Weights of a small transformer language model: 15 layers, width 320.
Each number is 500 + 50 x the weight over its row's rms, rounded and kept within 0 to 999. Layers, rows and columns count from 0. Numbers have three digits each. The size before them is the row's rms in percent of the matrix's.

# v: layer 8 attention value, 320x320, rms 0.084, rows 200-255, columns 240-319
# o: layer 8 attention output (transposed), 320x320, rms 0.0733, rows 200-255, columns 240-319
# q: layer 8 attention query, 320x320, rms 0.0718, rows 256-281, columns 240-319
# k: layer 8 attention key, 320x320, rms 0.0722, rows 256-280, columns 240-319
v200 098:499477437524477454592521478494420485486534511474504474464466496511468500422471527505598465512511433517528566473492499470453483413467564393525528554564475428460551570542581511505488452458427507551535491523503571565528596501452521569497523501
o200 094:503534519484512433569459451460512462540572473584503480584541545482570476438425448493509541425537563472490472426474460553416479540526475518553468607455466488488468439514509598627494574490538433580437513538487465393431535524513502500363523594
v201 094:516430557500490462545470527452483529557472463522625513456469506521461514507480453425500516506471520510493517540505512517506480551567504448563406516471475518516439393473513480506509487518492405539501561520433459483503444533510448459419487402
o201 095:458509540440539516429495481562464507551485490524456520424463479475455639570485486523443437464472589490408505428434483564554548484474380430451509510465517383432540450465481459390477479542420480504520505518508498545561532400485531558386631451
v202 100:490543480497426467562462489439587591443562558495466561501491526512460408604493553511520475522555470566494462500520498517515498419499553466603501464470568528506444386481475563471488461534456494454534480490447506481534564445590502535540375591
o202 096:562464528631443502460475430453495478504562501505516449499459421536474505460484577480474476555498481494444507537509426488473552493518487491492520623548438512437537570524453507570476555457445440601623594461390591528512462536490509503571518517
v203 097:461450569430499478545532447501524587534392508541576417481493534558468558527488474522596427493482446483557499406482534559488459464532586539463439476499394519473462447497455474464434516649497495471545580536487524522441399523423493497518459490
o203 099:397455515532448507525486445474625544555484471548530467585436557491444483591474600505455484456512508557521458339536506469572480585540477512581612441577533520500554464515527498532489400513427538574495466520603388432522510496571521561552511589
v204 096:516475487511522461464483481539548455578538535447454527559491470600428559517488485477573526450405433545600519568482457510500501519560521521459576526513489527455505562462486542447433498455458558527504468588442594525462498485451594403632473490
o204 096:420359463454572526456497487529577560492468524495489491609585460496433455473399453504535567472518548508383445486536497533566518439549526386548400466533411523501517522532568481491440497504390629537457507486459542491471486473529558583571364612
v205 091:524519495538481517443531475550556509543498479559474432532559492581540417526356511604472529469468481479536503533429481546475527417494538526453483537522568412457480442406523484612462513543484443508532470528463528482478505476539533467600550482
o205 088:491462547457449487480484550582477445450506533512468407508461481585478542473570533389473494527462489510442562494526538512505579449434612497504529493489492497490540576581566517585578497501506533481561463524500436408438511565492501489482530545
v206 100:501570551544524565531509553391437497631502533504588550458439520516463566621387555524472500556508555479425460382491393493509465561526502481563491496510483570580509583456474492569562532512524606522493545502486542526549567530520508491494537498
o206 100:427487505578455461483490461590435465494512431439513413414578528446500519383386550536510486520506509501402522454488401484471440554459568517436492493410504545543477582450504358530492462432538545555445600394500535489540503496565590490504460538
v207 097:497583449517528447400517623461602504540571479480545486410498447520433566568493544496562457596442496529506594401470577525460488543511542536552452555482512525454526530501469489569462406418450533479528359532469504444454434507465490482547591600
o207 099:431471504489460526556543469474503481537437552430527572497499545497418491461520499500523516450510500453456391455488492597427467473531569545564579483483473500427575595485355568416521510486535433552468571533503435495494594408496511495503541498
v208 099:514472499465588542486455483449527534471514440475486429506460549459495514411497397517622502504556438478390456540448502540556524590545466503483487495364383471526359475444554556579488486466536530520485579533534565539337444494421556428445501450
o208 099:516468543489536593529439536462496534569593427504396515496478449602514550554474465530485620488489600539465459496541485516515464561499461508418556447487577442451512474477441480469505368469499476569500571472515504442375430457501472488555489488
v209 092:419566458458513513398476448538475467502463490531558503502477431501577574534529602531395499450434580495434449409494498495465574497476513506413508549449579472463554478594577567441518576489499542424470524556460483495423503514459412436517516540
o209 089:533550567497542529423630565443462460481567508526481506530425475540516515522487391554517498544505509449507572532493488475437538510490603552481490467574416476496485574472470419455396443504526508486514407417537517501429423544587456540523471470
v210 091:606493493540450393488505453519466513459515525479548442563509473569468420529417496485461490556533448475466465516493415434441560474435552474476574561513478492537465427493467470503504392494594560502379504557494549463516510519496514477511505503
o210 090:548533446471513492528519493496562604410489471562460479491481449549485594405466514553465495564584481474453490507549445468604447538432546514517510449475545481551499425504453503512512445480457535517546376460518604462484505458442437497428449623
v211 097:498491493533468563442571483512504459468436534473467541460458527516493540577511550525509511492551511584474444516529463485581521457500514481373575549554511402570467538470578445454498542446432556526565471544562495422482457468513447490577534590
o211 097:451400534537526528436428447466446537577424565457576467434481557511484507478558511442597541444490480575480469532491481581589509433447504465456505475471493554554463598522528394589442460562482514489502575582518510454565478461507463474512443498
v212 099:522412398508443577563512493539513496511536505459512541492561461534535557494570422393558485515520446489475595557479563472574459530549469513337503433551462446512493499495443522509502463422498520547443446535530479475491521491476499599550529480
o212 097:498469545464576580450480469525516560456505510477426529613514533559490514570509526509526452499456571586488481467516434535461462441553508587592477540475507606477408554419580507539535517531514426513439481593568491523595585548481466380471480517
v213 100:449414534484425538456497501466472490511377524482560480441477453448453483596567537535595611594455449487510498509467387475561538554491503519478538424438401550542521503484511522487531491490550621520527557476514583558551480560568585533526485480
o213 100:476505604411465535539494419458577483485480514558472504530474553515510607428619529452550474511526429509516530543408435479538474496481519480549512433517530459476543501402476513409523432474519544567469554480525477527498529443615546544547526518
v214 094:496540587456500545509540495543514493488482494434418524374523562462445399350490461514524535463569447605445474493489494520564425518509534519534450491520522499559414577474553502519434502513452367457564575462523527470412452542540429565533411504
o214 091:577508472524562542460542487469463474564577466515455475546447456538529547529487479518449530454462447469502567416537448547592496509550528357472486479562536493587483499513548556612449493546479478450526483449476550496528654451436461517469475439
v215 104:528424511479590492460549481574438531504521486511478491495520491458506511445467469436494580519558537479529440495554526486500458549513448548555511454644430479493457460561533473566569486523615441475543565534536523463485542531442511533565484483
o215 101:361530432525529444554486577457525498465522448471456524437448418526500554515554409472534496451496555486535418529433530400435515509600546463472468521519454509545542457479554437523495576503503504481429472535437490500420541558431481444547558463
v216 096:517511515601462500467532519500590456482484534553437463553462549477425464498451451489564486522478479514520516440510482507532517466416550541533501549493498483459507427489453544404591524551492531475545429447587433516542555536567503557578444558
o216 090:563536545474414503560474518534518556479505463444519492527506519491532509515484489461483520504438506539520602530538433636421500460434409477459530474447431508554534490475500599522571524457415443492607492610489544438490451540511405450478470600
v217 104:495453478548515506401484485564616543502508548493446567487554514478610550537586602540501454507584483493434572457463510509485559448540524462534500566543586407401522504483539525412400514415525433462479503586463412463562475620554477456535539424
o217 102:499538510491468536439480509523491490541453429553496412445524505550518552467498412560552472558454512520455584465475504503565426483492476596432471499500491552458491571469485501501490534539524509494485570457457469548518444569488406333546495466
v218 093:483535597474498507444505502556470490481436478443595479442436402401480577399443540493460447472457552486550579508493475522463590500452461437524519429503541476566520502462544446548444512546575595513473448491518537543485453567541488612570515517
o218 095:525619515630481531582515550587451478476516511491444571489589436424590578444516519558496540550525409510491446468573427504560427516448466447477515566442471526555472481524473505567549550442497586469491496525552474520534518508546524569547545535
v219 096:459527438487514499450533481548499476596538572532532447480540581486458540519509482498581513510540513480578564399524597455548524460522463577503526556568563566462532586459484543479464506581524438438476457538453496520558544407466534451507542549
o219 095:491527503532473530489459537558541488585461558473566492530503567485478504492529437515414474474542541566532508609527547493517513548607470499507443563489576447386469466539467500518608516637435527431502511477526577547444461469421468380518553540
v220 097:383453621618485462553520522481505545501508529498449413466493501588475471496584428522513492527583518471579425447509487446531506553451524553511500522537557500532472498593526595430447426458437533507521501473502455577499538515437516515635483483
o220 092:472530437558533575477581504542589492508362522558429478517554427495508494459547594404520533558449519528502564399584591549419535483563499491487500468487475463460423496526513493430510564519592450512479464502519516451385528582443549457515514578
v221 100:415486450531535434637444506450486640467558487500483477540527552533482519492511504468496548504464547519445455486527463514540515468486475439545458523472401552518410473496495465510468516491498515512523495451434431511542587478510505536444468440
o221 098:526483458481463487548557474479449520522417464452486495548508436540478478533461479504421478394501462551442490600502543459460485424434512423573502511514418568539480460492560478482408503541485467519583553519479489525359507503539530482532461450
v222 093:563532496546515458517588485493481476468416494594404409444564549514414495496477502533512506481518491571423497480495435504513547533462516455446546573493470583429473495511521494469423502434520495427568540464486558574524409367482495502502535441
o222 092:483485553572528482484543431442459525562544410512471607521498572535564533465609527463485523560446488481508476505461539465502447415503475492558521523483481458475430514637414481557438487503526562502451462470470545483435508637443507537460545580
v223 096:545503442427550429541572512510520529521509631461446448479361489469457553436494522523462459577537553524481432524520439448490534524431544530530456532536464508521486459457456495458476470498548459481499399509534546515593536482494519504565603533
o223 094:552546406472546546430577600414524492581562533455530446480568556500468544517557522522505494511440508495483510531509492456488434494547402578488498478430520579525528432453511547503464528495477444545443517581522526470521452504408433529440446453
v224 092:558509496468432468452544573534471475472540494490525419448573581490525532472539505542493481524527511556557487484422459394480474482454397496610544510537524429571503494545573412467423540493590566533515475467554478511523496491440458568488428593
o224 092:456613457499503516569463401541416505477485570519432451518495554530435595475562409570487466562580491564477488496519487487466509466532478462572465497446411464483479487491564504500531531445499467482550507429492447609555422513522501448548562471
v225 097:572563559528562519547459513483458503484564503420493450527543561560519456598434472587482392392507447475499441525520500472595424503588529467531524483395485521473518484383523483479536568496492503518391514526521434421488535422452464624487463445
o225 091:500567437476507490501514496462434523539474516588450442531488536511581491539484479502463526489558505567408457522443460549518480524567485463524479515527501548550533495488504550465491437481430534529556520514505597508578462526465359507510573492
v226 093:535422483536609540435578518571526523548502554489504428514531509622443442451500452494564461482509511497536545603457618575502506469466490552420480526518512484551465500481501546587574456516503540503527467421534494502406379462509549445392562498
o226 088:522564541463604419446524560583522468477430507501503520483454528560539497405492554544500513579414512587410527462625472578524504503478414547557546521506533505508498571506594598436476437488514559553480502525408412539473585461398519412544491578
v227 097:538567551489456456489530498459458604488456515420510563535410436507508557533528523435501503519586473403510552453473531548452565457513473502539502511444439415506623527433458504490507531468578537501498405497463522509494410531442505511499540504
o227 098:510528482588421564540485512479462467560559410534548508541514525491523535565434561414510473492448476476560448522506512429428475544492468552491553576485546520502483519559511590412386500498509564546498523416500506523429431447544538512491449554
v228 097:514441429559424518565446520496400461515450393507436448536529520520492442532544588482513617551528453474472440416420425530508503545411547563523489451498518503447553492481513563460504620439556564536502581492487481524539421490450590492467484522
o228 092:464605404469555485503423515534501551486527477441489442561528465549493567563603496479548479457447481437498530537498444501529504462597475494523468497526469461403490508470578457510538491521498462515406386384474496529490522473379502540506536485
v229 092:541523465415451565567518466440584506472559497535467501451524480610485500383515543552570495338420491436430500446473413509486481468480439502446542553526490437491481560408486482456517480473504495537450379482442532495557561523518526482479480520
o229 095:527543521528521461522539401461546506513583579459479491492477506441441459448478482466499526577451498475472515503557498561482443502555509501553463538425424488531502571532456481511523503541406594439529489511525383536482409486495441578556556543
v230 097:528462578559434581568457397541512524496459541429474485561537448537513431429509490464503528508461540517509462603484635552566506515553446578454503502407522492505508556386567485586475480417476422454486493497442445420415468454577500480523520523
o230 099:529464475523406528492463554426468501511571576473439492490535548535492503525509522498372572515567500481564460493434495615465496446550445533474530507435412435496451437465408437456560472567527546451461541486470465461523574580527532460559441555
v231 097:585501403436572449473487528598471542543467491488518422468520476467504440481454484478529547434443468444441539373501517446487547503448398442471426505538506421480495447516528484461515481614474506559528436422514534496543574518512560492545438484
o231 094:593569467530538417494554466454494503509532494500482498545496482598436523521522383561599513500486541591490543414675421425511418458525523447436527490485557510550583417496441474498453528433489418439568531552548543499569514442469489516476513533
v232 095:466506494391553513467472518484458471464555413552490544531511507460528597478584437534462501519486593455486522481544482478490478513556532502483493525528507510445625459533398499414504633472614527526419610455461499528544593451539551501459618499
o232 096:527497492475532525502427573511484513447463492554418487490508538483438547622565429559508432555470565496517490473344460481470483519467500459528452434629538538415520531502528518518536478589443396448477562519544479506445478614502560534538512424
v233 089:517491576545542518516512473489527509506441532479522557478529511472435523444417482491410489532588533574449533592429556582458451428360611507611480549467589565507520534464525474535451483487560596446482399430446549521520446544539534474429543555
o233 094:390520425499516545562473425478536402451492566426450503523542515486562447502432535534449581583458465470516442499533556496570465539408536502610488487470523472511505555470570477408422491409606458516465459480422398624557499505584477477499551408
v234 093:507522449468576412546586534545435536487494504499469540542533474469534579420374477441560462454544556497427466456503527509485487476500495492485491544518473562495479406477396521536480485626558509438543553523540490530491425450537447521458534466
o234 098:504479493503505435478519522529579516464566558448453398510496510418565583527488520473511438554500537562400478634444523431523397525459449539513588513564529493512474527448452466530491495552424528517471515574378384520404522449534540487483539563
v235 100:495544520457441530443501511532545447448516494452539632572526496516491529566612537481441458462531550520463491526484586530508525457418478489477502439489492558526535505487407568464542534462493541516481380556623476522456421522474471583578472502
o235 096:436485514526484509508514468448456470586425610484551568564434498504450457365518485457493519424497533420521472502498383470539492545520530528441498475527536505551387596571505516513470544482535490443465499489509518631528473523499487504522611594
v236 097:476561457425492557493541554466463492492499467552465483524541593472490482535557585471476511562540493587521416497489591525594473498446476581532408525445429534545511479495473488483474474428398504467463476532519488462454487485489449585557466482
o236 098:433454517604514465409535490600536508484435587575490550519532523516458483452542410439450696446609499497440520538426421437428494487420558480388585422497496493576466535445514489525586560491425475421529519496490487437569420525480537452420551461
v237 103:462442524460368476551474539542441520467438514470453495567514403466426491485572574543578544495557541507439565581478556428397506554436495405444567462480466476432469512397437570441638555438437542482505567436446570480531500492574560584589485554
o237 098:503571473535497560557557465481530442478511513469521441437526521563368570527585464517561504513411483469580474546551439540483438488493503528450587600539476573531528463415467579538534461606436568580480570510474505471558479476499561493449452476
v238 100:433575541484442501543501568484471626577525430512416437428496440484524455507510528537499478485513617511493529411525532470481522413408536461456476482475486520502602525514502519360541528527523528548554511475482518504494457588499510430603473485
o238 097:527521421484470375567520436519467439424526528397533563465416467527496487547484550426495513424532491588530516490538534460503495494491527508577443447537645583465584512522434483492477422465534507491593551541561511495447437629502570425574520479
v239 098:501522628561540484472482540431540549427614537550519455522494640573423495405508467507507526584421533562513522504539397512418499528474491529398478481486503461445422496517464557409592498491483562461583529448390513445530494575467526533521461518
o239 096:500503625576549546462479546467483525455454546481567489480514459517630557541557448445429450551509363462527528486518479489471567448536533532527546563474619443541483500535544499456486459532454554462529544457569549545534529560458477404546443502
v240 092:533572459519537490580484440468436548491536520582498423494508473495560559500473552536556467489464577509481522505525464535507525541468458489498517568553498474423494537472539419491447367498439468490529513404472504458421484473415477524478511438
o240 093:447485552489525424537481502564553568514550503459502510478507547495481472543517446515538507496481614496472550421541477500478462518537516543528429608521518497444559501497475521542515458502497521582536496470508550442412497600518495530463509556
v241 098:530502439523529525515480490535479410562475523626574489456503589524419447574627485493541467601482547573489494466533421491450447557573481441416492514483511436403579586571517535514647375493480436442538568465518485397403415467535553547537544474
o241 097:496521504549481468574447538438541397436485573479507488484510577502535491517496469551509480525509596434553425412603445502448496443550446503474519531592585467559493462512477439595471408494532464511528571592522502517534462437442450496476565473
v242 096:561624553488409448615510460406494481547463509519554451517500460572415546559630516433467436486513404546600387485552439533558485539489507500613478469465537486451553492549511514539557544458544543559513477448469454535464506449453543532567463517
o242 097:454460499633364481507473523449392543373511510529608443551513450520506499590486590532467512516449441527496537507509523523594534462549551493513454445449427486433447439375501423518461555561476499537449568498350457463461525504467444519501587502
v243 093:545505490510479554439543451533535470611505562542406466466521576421499521421527461550588498602455549528526522486357570463518553448563505463542516499442612448577484526474596543517463451532467448389470495400562507480468483476491493455578447558
o243 090:496677524523499504450465455523527494439511533473517490449473570515591451510473506407478477477524511473524456477598433506549526414483460407451463500506488615548570458475504474439468464497498509381529540421490466446528510585486550504491521464
v244 099:513391432477480500551462561466464475512479447506463452552524457557440517406357425547572494491510553551511531459401566513550548543543486517563493561456528539463439400465549572462463495447491499538474477468484473412608518554501494483431571493
o244 097:505419547481549464548450577467532517531574545539509571551478542490509525528428581548447443567501536504488476431592468475496559445550430527400635477448506535545504574437458524388508552494447556466468419491430555467473533413407470451530504443
v245 091:468523388572511511526421524506457560504495488528513509554482465475460491548528522474521460449473513484458430579494519466473468504463550467591534508482543458499521446449574604392420446470428599514539566572537557524480403558523538493472463441
o245 093:456498573496510517454581485455582497552528483426427475530489394489533563508441557570591586496517450517597450547509519448430533489465534581549353458492580474462500545500497531473578466536482511516560469438479552488532500448410454432415529552
v246 096:489485487555489461505545536549489511425501490480446444485563553539460495531393512575587531519428415528581507499525544510515483471500524524441582531508509497564541608432486541470459562494496575551520509521416546374452526507517542440638430527
o246 096:478422445426576499482516516571505525513469548620602451506560506542454494509353575620475525463510495517505561523507574482507413391416492449480508512512513479526508418461522457558488555428470548570513472467625494515464518443465436525531545550
v247 100:528566537530539428406558555452456515519504495513519492438498479478531567447497509526479461577513551501483395530482485455478523482445582491439469536555530393532598476410497395535447456541519452462591553516462530491543457555491454517556436444
o247 099:476502549543538433500451530520509492585462435511514412509467461542463520496458570507518568440574487492539563523455479412473487496493499549392552443560491526547503441535536549416494438510511528518483566463525459471535556570448457478520495532
v248 096:503456571529556571501533518466461510536450416522453527512512484502457572511530397437446504594453430471513427482590529511419541513516434487469475452552451505522461507525572499510461493406525411562495479533488510535479492437557446447517474443
o248 097:494457459504468510558514539484457379431522466467436555520499454487477556414481448535458497483435523535449476452577488545566476475521434461477469466537513502526408497534532431438535541462394455487487472577492519409495593606501485513482487491
v249 099:470551400503458509412522428531464566566490481540480542610628462505505505516470520478461453481406477450552431600459535452584459444538585555518569495553569550553542472496498504499479394519518566416468554528419513544496590485458456500565474525
o249 097:400432553457543406475445520547421532511482537604566555465385427531394509495507455437488453500514461409485479510560423557558543555517549461504433470409481459398471528533501459559492496408536591490540400464456540499518537552529595466425494518
v250 093:445407493527520537559568535522478549531583519454453494560484467374567504517538408479542556472522542509455498479435444514456519587585590530474479528477614472519521491489543494471473508512430582553424441488556528356562440585528478590537416485
o250 090:515516438439562609564483517599592525476555500417459473517474425443527471517381565437551490538529550454582529533577496502547508524501494474504537498399501475500440421519461540462539426505539535507536610516459441444528547457520500507495519525
v251 095:505478500480519496413470465444533549400503595505455331476453480500394439543535515467599463560518602511473497559510483453398482583570523491542583507449498464414451494429464509565446468511474536435510584414454497478515482436502433505563457403
o251 095:507611465522440470440451476513552571501564389445532570556401497614508442586461570470468434546424457559491555515532486545470493518494586509409546508462483416508504400455507520401535503477401545476451478529485477481518578531516523503524461419
v252 100:525443488582491524472571450501536453474499553585453504520448510523487475603428511465449472446541498480534463547462432463434505534466352532429518603611482458523528567473392606465564522444535546597536546537485455457571515506492501532520447530
o252 096:518551540515498451507472521415500597475529472554512567509472530457559516427471486451517520543410534512436567583479485494450495410408551477472412583465454586486510448473497455458420397427444521496511458541508607515626519442452430451417539527
v253 094:486525503442526457582391390454534462443495467500565531455401452503458527478546425506457457524523433519557490590461473436514413395481441524555542503544506577490450518484541471442450553474549419564596534597504491425490503478548505507538506539
o253 096:527431494494453551515578491505451560551508516517522574564398499421455546569500543647496488461445571515563526486465566504501509463562471461559456526524635483602413465529550493593456463514521479491486494458479506418514526592423440402485459547
v254 100:514547530459534508538456500450614493497527477621475541530613443519519506453530461517478442491528543459564486510466644445402492382555502423489442508589603515425557532543530486550528528544472416448427473435403468459464568507500478409484441461
o254 099:522570442587488505478438504550519549469450559522510602412512454515551477526402534387542504394452518532594534425505564485434574518528515463459519519534538469427599450590567563542443440505390471516499436500446467436459510521491405581547457514
v255 099:399539591510450529468481550493597520579522472556426580456468563478397447471612435495524546587617457471371511474525526614450469590471540583527510543542519457470489407433539407474510503505530456510475476505488523546517519519590498525580501487
o255 098:525465512492410482533527467505588440607453406568434601511495480635510507568456433552419527535537460566591408512489478453507535420444527444517597490456483524457515538482484430579577457506616441579514548522501471476545523471547536470525476505
q256 079:454444562495498468410474447489411451494471510547473504424522595566472426492579536512427557495516489451430409637480367476560530487588521493515401521467504542450494443483510437481549516553572557581559556515496507558574463569465482414477472446
k256 080:477492398484499533569554552431518496546484458523543454464501506520451551495499505502531508488519482458497406396481561540492494469530547433461594520464462498561527430481488466538480628500582435506418404390402496509497554554548482505481520520
q257 100:456520550447528533541451525503453473487517474467420513446484532493484466527527556460428462535410533476524551463535475540423528471550569493607537493505524512470532503498482525492563517514493442498465484554539468368455464481499543463444377503
k257 081:535525488503463491463550439473467399522487477498434542498645501514545477509533485450503396535493445548487526533443479414492517438550419568485520552597464519468644426506386451451566445457456516592471538507413530557515514444499515467542557434
q258 089:504470521470522419454500589516360511520419499398560458483460497517476445521514410487526491564616469448418563551455551436439525521480448482418582488484494521559467572419462474491492502527558419456491533605435437512524597528522441468539490546
k258 085:462397497560484498483470506557476518578535545480508549549524512547601524466484503517440596511497517387462462441512510511503499446506464554502434463478586538513444468543467487490439456519580423395562506460494523560488495523537476455480541540
q259 085:465506510526486482452617463512476448513474491591473468470554472544490499490608410430508490568398491584451515604527408473479520530453456519561526509519559513373522483552480438531580464431437463587560491476474579489511502520481496505477547431
k259 079:491527429531516507516487579476515530474427509442523446522426544381444484445565447441496592479518423473444522515488565459614489560579505456541571428499471582486365560535484524488505571520536533498425476490420436446496599565489593583519607546
q260 085:487567427499564503504481503526558545504506505479582479592517422460537565474427405544506487519557511468491549444501470578503500569511421547442592487493460483507523480507511563510518570530495469419530443514468470524503515488570472596478499533
k260 094:459453559473464442438449467519428524415500474419560481406463514493480396504394466512518510548554564466570483559459443526515575571375503450480400467470542548409504512558522461496521414529503458509511457560572483525456401429540462525438519568
q261 079:559465504547457390473560522486503439453504462485517461490520494515541571528515388420576527465533494429473445542456584457465485468498431498458455535476463518473460539420493463478496491550493527410491471543521531601501485604434338527501540569
k261 074:490422487551532548569495542619567571505377536508522429491422504552469532485401515581470534552560430377465475468492505497472552534437618519505517490420509561498493544540583615567423547520542439408483379519508499418472492534538477457520476524
q262 103:527567505556480551526489473479564497450525459537550451527489472424589493456553477442604484433535539479471408446510454480534448468504480540378500569472535371480430442389453541526499493571517487423570531548527460487505566465535602578425509446
k262 097:556417499450556414475339530547491517482519530421554525526544424576459475449498555513402481426552415500567435503513533518414485571527517498457436474448416549521569463520503476489494497501624528446571527513494456487470528420460448386449367550
q263 091:566462487523481502534533585522532478384399425510483505532493443467502595427471499450500440515464455452566549513489504466400470464508451468494538492579494515594542461421432501504537419563437540552540499487533503455505607617490508493416553513
k263 099:556456533469479576450456483558524484480494582535473508473466556493507486512512647557605564529466464470472455533496525498463450535371556535400462458576466470444457453460490501483521471434529524485508482551467571522517448586494485635458403463
q264 079:544404437451397399543599583552473501571443468480581459489514434426564506443464462490501530417545491438424469605572560510377388569432445509486539481501497556564504544539480508448497483520534516495505531521422557563572500506459479514546517536
k264 070:477524503448637490480565477646558578458499469534474466488421447523539565481505576482533492503601549404508537475450512577474507536516544440516545452484456509531485593534524571545438432477443506481544492606533458479490497463544509569475461541
q265 081:417459552550478449543448476471459453474498418524457556503565485522535558499542568465490484484383460578406585531517524410571493519456535475540395531521595597435431481522419486445479482442499396515531479476510530517467526546467590474487459483
k265 088:472477549533444389548572552401496455458492559547413432572383422434476482481493471521473456406521488522503469433445436485479604410552561605562541430520488488598513507532405521453517486580514621494524533405468516418413548557611520525518511514
q266 087:446362531514496495453463412507486475428470477508485575468583568525499402472488562471586517496388494571459540615424539516603487500402578441485497418459517496468510540468514416459494466501493399467410495461565451451466578478477552401463456467
k266 087:568469546545560485514478434531503466492456539576471479549375496398532502533610479446477534479434499577482504513579529537620570409552421463543488521482394552441476450403481444544532519562528451550541583525480542527547557519418417490590538476
q267 091:492423445530536537532485459461528513487502529518420523454462524522512458519547517589531496501532509500519545467466431510655533540458488548500568581490519493519549472440536524473567556531479503515421548400477455402509484505434560507424526459
k267 078:507493512429539571515500469461439408443497473530542489484461511512567546515556535407470526358446469536584449406484493525523547475585521343467441576505486440505564443465588430500485446425518517576411467482532513555535549440505527413500480545
q268 089:448458609533501479648430485556502465443497466479434527417548536597473519537471644481478467542530469486559560418523428463599572468506584570460523569439592544521555511458492543480609534465481487519488491547431487492451506565510544462467440385
k268 074:497535552484483478480512440450490483537579501525430512497488481531439450493585500491429622493462475498447500571408541390418527423531440444497401531509518573485462494557429443439547501523534480595430450456392547526515511425417513420487495351
q269 081:505500402491519526545500605478433524451605525510457500476483570529488541464409459463469474498530455495579404436521541603467526615487439462557536504544417447560527528483525508602468555518543544521576481548522445441476477538468475487450462525
k269 082:509493436639537509503459508564528513523516465489529506478459410563427464495490486490415526563423417463493532481505512489491357546456535474461537511466460516548566537454490534545464470544504461473443392497452523595535521471605455497483473534
q270 103:530418530423580503510486517529446568496551452529470537445607495533527493471561483428505539496476551553596489554557574424559428496501578523395482438498430526515468500496424597511531435569500506559489514514536399455490493534484445475472437428
k270 099:490565417537523474544463410483580460506447472543385439492500530463538618430558521489501430435536485634507411390435483429448427408462486525459558574569503508522487523493559488518561569454602521507456437452436474550510483476545519584531464502
q271 095:522550548550543425461540619476482517483468495550453495515423473502507520511611358496575426598537608574432464506430511528456582450540535518526517490458406406576549503521435463458518441523525416513450556499534562533511479494477438545481574533
k271 103:481546551503563486525452415450540507400471501408427581461432511514482530529524515368495547418500530543420516474498579501522485528452571437487477480533492513451490480520567506503547520548582457486547423528542498439511541576517497621486465539
q272 095:534445515541536433498503491568546472523471424516520517399546456474508532416567524474542571510398480494567517611427513403473445497542507451496404521514507453522465502499462486471429414448439443442524492537555514488500575466489525500437544442
k272 080:444547495533494521452502493451429481409405440558517504499452473547458458463491421448500341494469433606493428528508486515459553501451440455632481491600525580504621437517372483467538606469494543485478511482578486404411538430480540509492535454
q273 087:465403486490480506513456536473435451449460516492444499494485568571552475583476525475467435578500410549467440458518460501494528548433507424469564487435571552528543414486458430474502449408515419479402461549452510389429554536473467418563442509
k273 083:487481564481471555579469436478532437539437449472505478472506441538546557572522607420462555482441432493545354553509499504568419533446452486401491462553474551456515540493525422575489533461537486604481484489487513524505450468512532425412446466
q274 097:397394522472593467514532556504430509541539424436605474547494418492427533476418484599562489513453528472605477546571508549451429551486496538484465445491496426534487486496523578481474489551488566526509510509470471479565543529573499557528452477
k274 102:517483401513539522566505630555402525572538326594591497480504454499548432527541597499406506504370460449503475539504455492490453503451561544551558520522469501493566532499508554598539425457608507505499446680502460461509469397452515436465453575
q275 102:533468423494469512520499567490480412515536344513464563526617468525470518517504477515513509530490451535573483531553530531491463533494466501538457456391440538467400529456478529617492529536491430527417546490546525507564577524507394502566490524
k275 102:581551580435513487485454488517481569495565452519514455498631493498486541533543543472537625546512459451528523407497438608485483491573487469520484617457486447405501527598543465463550594513454457622427447418451517471542519378491424461496418524
q276 089:517595583442408483541486504558547451410517450434420519419425572470466540501471496428441543494451586582538505545498526441454457440498562416487494467544587476454471500467506615501395475497491481460538506582514541484552513479474548539504524583
k276 092:426569543550527442466551447502521525430520479637476495476565527512557455569502446563509528575520502473499516520488495469532536420533420428525377503462515543447468507561484494529475458536471537543558556469466500403418565531514486479488584419
q277 106:409446552515494529580452528534476521401509514514524542454499492552520462509481687531428459525500490573545561602581577438573564478512529516439498554441494551517534498557467447445494538508484483550468488479534502430481584521431497458535408426
k277 088:532529527450529543483618522469410459478435556545478529518432517489456537590504505442479557452455526494396536476558490499524597461480457528451476513476533459569414452526489441498450530449530447532453519547433471585462506469467508465446528510
q278 085:447554480486562494475506473551527459520494457515510503488543512385518518557545491487491585538439536562514490545471614479559551526576423497444490588445561469497525465548459428502513451541476500454448503559502423496501581468475447442495484445
k278 075:472510508557566480449450485511523481529464481492430460469475550457479463438599505497531459477505522595504431544456433455493507562508494442602448465521543507513572436511452438427483583595527435586523574380494426499386452445483563526527566367
q279 090:515455431476526493401567557393531485497441387494481511491508467501483462456478546602480515491436537423484525492512575459413491557478579438534480477557496559469522465550473434497565511493560477454451524547448466471391633446459512470495500492
k279 089:460564477548562477538444517555459535538496446473461534485492505536469475514487556499442577530435455500511530452566492542512540518503588542519476541507525564523441572454447522638465554431521454513461426528521516448484554451551456523481611541
q280 108:627522438610520521551563446513456515512501575501482534575535509571511450551481487536465428593553507397454454428549536527540521489580428523555553508539526555569508534452523551455439527521600574495513473463408439481467412491545518582466526502
k280 085:496569519485458536457502606623519488471411512485487501470514494473483476486566509497494532460517517434562546546537488529560417482513544448404470468438561456512506415469567448552416467533540492459471441597592494593461521437551414564460497497
q281 093:521525480432577489452552535501492485494528484488582499582491435476535509513472533454487512488412504511511460416427560495428473507488517526468553507496614502418477530496480507621504458522497516415470474501525473430606543476517413525529584508